Weights of a small GPT-style language model, trained from scratch on English Wikipedia: value embeddings, 8025 steps.
Each number is 500 + 40 x the weight over the matrix's rms, rounded and kept within 0 to 999. Layers, rows and columns count from 0. Numbers have three digits each.

# up: layer 6 MLP up, 1536x192, rms 0.111, rows 1003-1016, columns 96-191
# down: layer 6 MLP down (transposed), 1536x192, rms 0.0952, rows 1003-1016, columns 96-191
up1003:518530459499528468474498508437513459492495487532484531518457502482481498473508471609443419522522481587548446526526492515490445509500538473498483534467562531569472555476472510600450514555532429540529596562439482566469436484495497534497526486526494570498531452475449490473503550526571535506
down1003:486488523561422481497517536506497447528454538566528508500474483546446503511469504514531551558485506502562494427503442543479564518586483451464458451514519425524497491500491510447534473537536568491549470548528498445532448495489488504519468496430508523462585489470472593477514529486442498491
up1004:499494453498486449473505467503462496487487510497465514518531484514518431553480444555549501452421428515496534516561491465477575503467502488527483498446477518585553447480478493472497457455470515429432503438529486533562412473427475548473478510559564422523485408469461557534528580476460518481
down1004:474471489536514541443490536488496448344529456560515546517468478669574537515505539504531478460444478416500563542518502434581505499403492452490539491493567542546488488501438472537531489549449493517508546528507505484495561496505519493489449586533521498434478576521485520505523496505464554501
up1005:476490461472513511500548491528483516463527500474528510481455459543512478495507504474497549490454500524549520474511497479512451525474562483476462542503502500514486424463500431533451485481445515447447555490587504561554435483478438592481452485415443491450564531573522474503485517544505570473
down1005:445564553522552524493529533522546506534517453460465498542522458573425559563517460462520446546449521479470562530470491501536456470528503542502494559525453478556498396468530496570461497501484514483481516442497569494476487495545503551466503481491512527494523524520470571521510518504501528497
up1006:488525480490494519467550500498467488416465501519481497462513589514461504577510513485419475482591499561548495455479607511510519461438461510482454487531474507517552489444549495497499490481559604450491587451450538426546482536545561507585518435450435573545533557534544532507525552523529541504
down1006:519441551511554509498527509515482542515561462510552524520534475522451495539472521589462391497508562375459488403486504509537433435511457450487534477539437469537484468538488509570447531492526499522498465490448533453493587509588468613516548510503510549450529521530485519510571516498479504485
up1007:499585495477488492516460481481500543480512462487523522533444449490489444544459472490512562493496535517536518549467458513497490507510472436532425508560470511510444507451485502530476506477476495498531525529501509538540533435498552586480484417506480423460516518518439436471517477466473518525
down1007:423522458535510540458541546513552512474446515461463484488575546522496480488527496494436529489476548497522518448496575481453470480507539468525477497487537549466553550495503439497449567484504519559470494497488533511556504525535514548548513484527446558529583450505468586557357524527527447493
up1008:531594451433574475438525438568407543480455477541442498511500469512480545520441463532495513500576482487497508567449487502459482499464519459555501469461519513524487571533504498445446494556532459473471503518488485417506543502471504480513546556558472441484506470542424541451486504447555483432
down1008:501507490503528549457470426480506487469502464466549457489506491502496531528513501517445471490547508479556533462550489487478520481527480492506512436494538475504457537495520529508518595566564470570527551559568572485511507513517490504488532506447579473448475500503501487473416519435426500488
up1009:465538463499540461446544448482499514435564476577509550505488502581528485546424477522458492441493423502459481526477515456511495416514516462406462473501460583515463488427444438475491519498589544467442542511417492517394492532543511546512537528538443500520562518600564542504479496503474465438
down1009:518495539466445536503528474477430396531464486446485463485521525450505518488513467468530448496469524491540551514584458451451482545421518558555531491537553529469470517519549611523432487495514503505473483446519520501528499488497551531549500426561449544537598544469506484454463526477518499501
up1010:482581492485487477462562485456450448548512465494516461445483487531489535480535529525479476451539491504525460503508505465506533443464463574496473495496548484494496499498515504527507540481460507497445485561448499485506480493456506476508487446431478573515528530501540530505480523466510499422
down1010:485520493497494437553457483471504548429488447448503482527472490503497517540559451470498507524488494511496530470476513473510413427522570530501555511457494497440444462522495521492487521526512512551473562485482475539496549580511497523481481551632505522491515467401492576452492464505507477509
up1011:473520501505471483507537505530519548455431460475489525504506434466453463449515514477497580573556557465539487487470570455535472371517477453486466558469436575502571484518503537461519509488518488496512471480502528433477485535498554466572495499545444492530564528533492482506538494491469492466
down1011:502469506445529505472533529527572452425514548479509561439567475570496485566576482502440574555565495449518542487485488557495604538520538486484494486471477467489513459525538539443534484529468508543491589520494536505489514603476501505503519455500431495509558424408528544514384491438510491486
up1012:510545546513607503513550458501464489515539466440534515537467502502521544479506471496472488510532520571513470532480522468503524481566456581529401560422527509474579550591493472511455555534471484469472503541457535486537456519564581460538520508542465508482495500575479499476516477375498487526
down1012:483589498587397465499483546500537499481576484483481474521520520539487474464567480514588546496466472504524495390524492459486481430500446468483489531490502482473500514472486440477507472430467533529499473603497485499496499514498451497572468498464467450468466515530499542516443481535510528463
up1013:515569474443535535467536474491442525470533522532599446576498509512547395588468465569513541507480517602496485469567539533532556475508493493506561496478488525497511476485448461493468396559464519526533434479609491484485473510501519429554470402501454443427498462541472484504470532499465512495
down1013:447453499490482445520555451523442463562487434518558510555481466558479475453559516477574456464494526473549537518516464475486493498518515481544514514442459540495453520577475444441553455519535536508574460449543562521523440483501504467531572498476434517506531487487567604461483576460485545527
up1014:485492444505519470513486513458528512579510473470576560512458505551554454459459440493420475479468474539532484487564510427490528547519489517471506523448510483530434466459536481477514484477453560539525559482460487467490481492432465436461509460454536490503476473551501528496423516517485450539
down1014:492509569457515509544534593438545495541514487524504494521471433503444464559500504479525495495573469471478562462571426481485498564478472491501540488470467454486526546490505506534548512490547530510497457531502519545458538468550492518499508491509534526495524502492502557495508557513472510431
up1015:529510457517542533527575443495484397512449545549449572476422489460505514491437494518496483559612454497352491526492514500532575508476512451484461522475563479511601491535445476470514478451611469524460587573460447352564501451509487488538543485479529432454502424492455446517471475493559511421
down1015:514497391446459433501474437525494458556494503481573518478539486494457480531563568519520499523522502613558458467515444485456497534486498465512483504562487574507453567449458461585604537415581523473477509553475482491477515503476579612453468428496515499547482476522475519447442469476500581535
up1016:486569486498468445507540494563475460476504489512522459479502548508562534474511440507516472524531559573557526497546455496554525490531505488459498499448414501515479521501544540506474553458458522509479551554481427516548445479482547518514479467450503445517476505495474421489528599529542467512
down1016:486498467544485521405477488570431431504493502530461487482481447471432554445515554498513509469534500454432579500473453511471474534513519479539498473498491544521452501440489494550492475538583544486452470498508503555515535481514442524524444536578541482561511511475494521507544512444479481494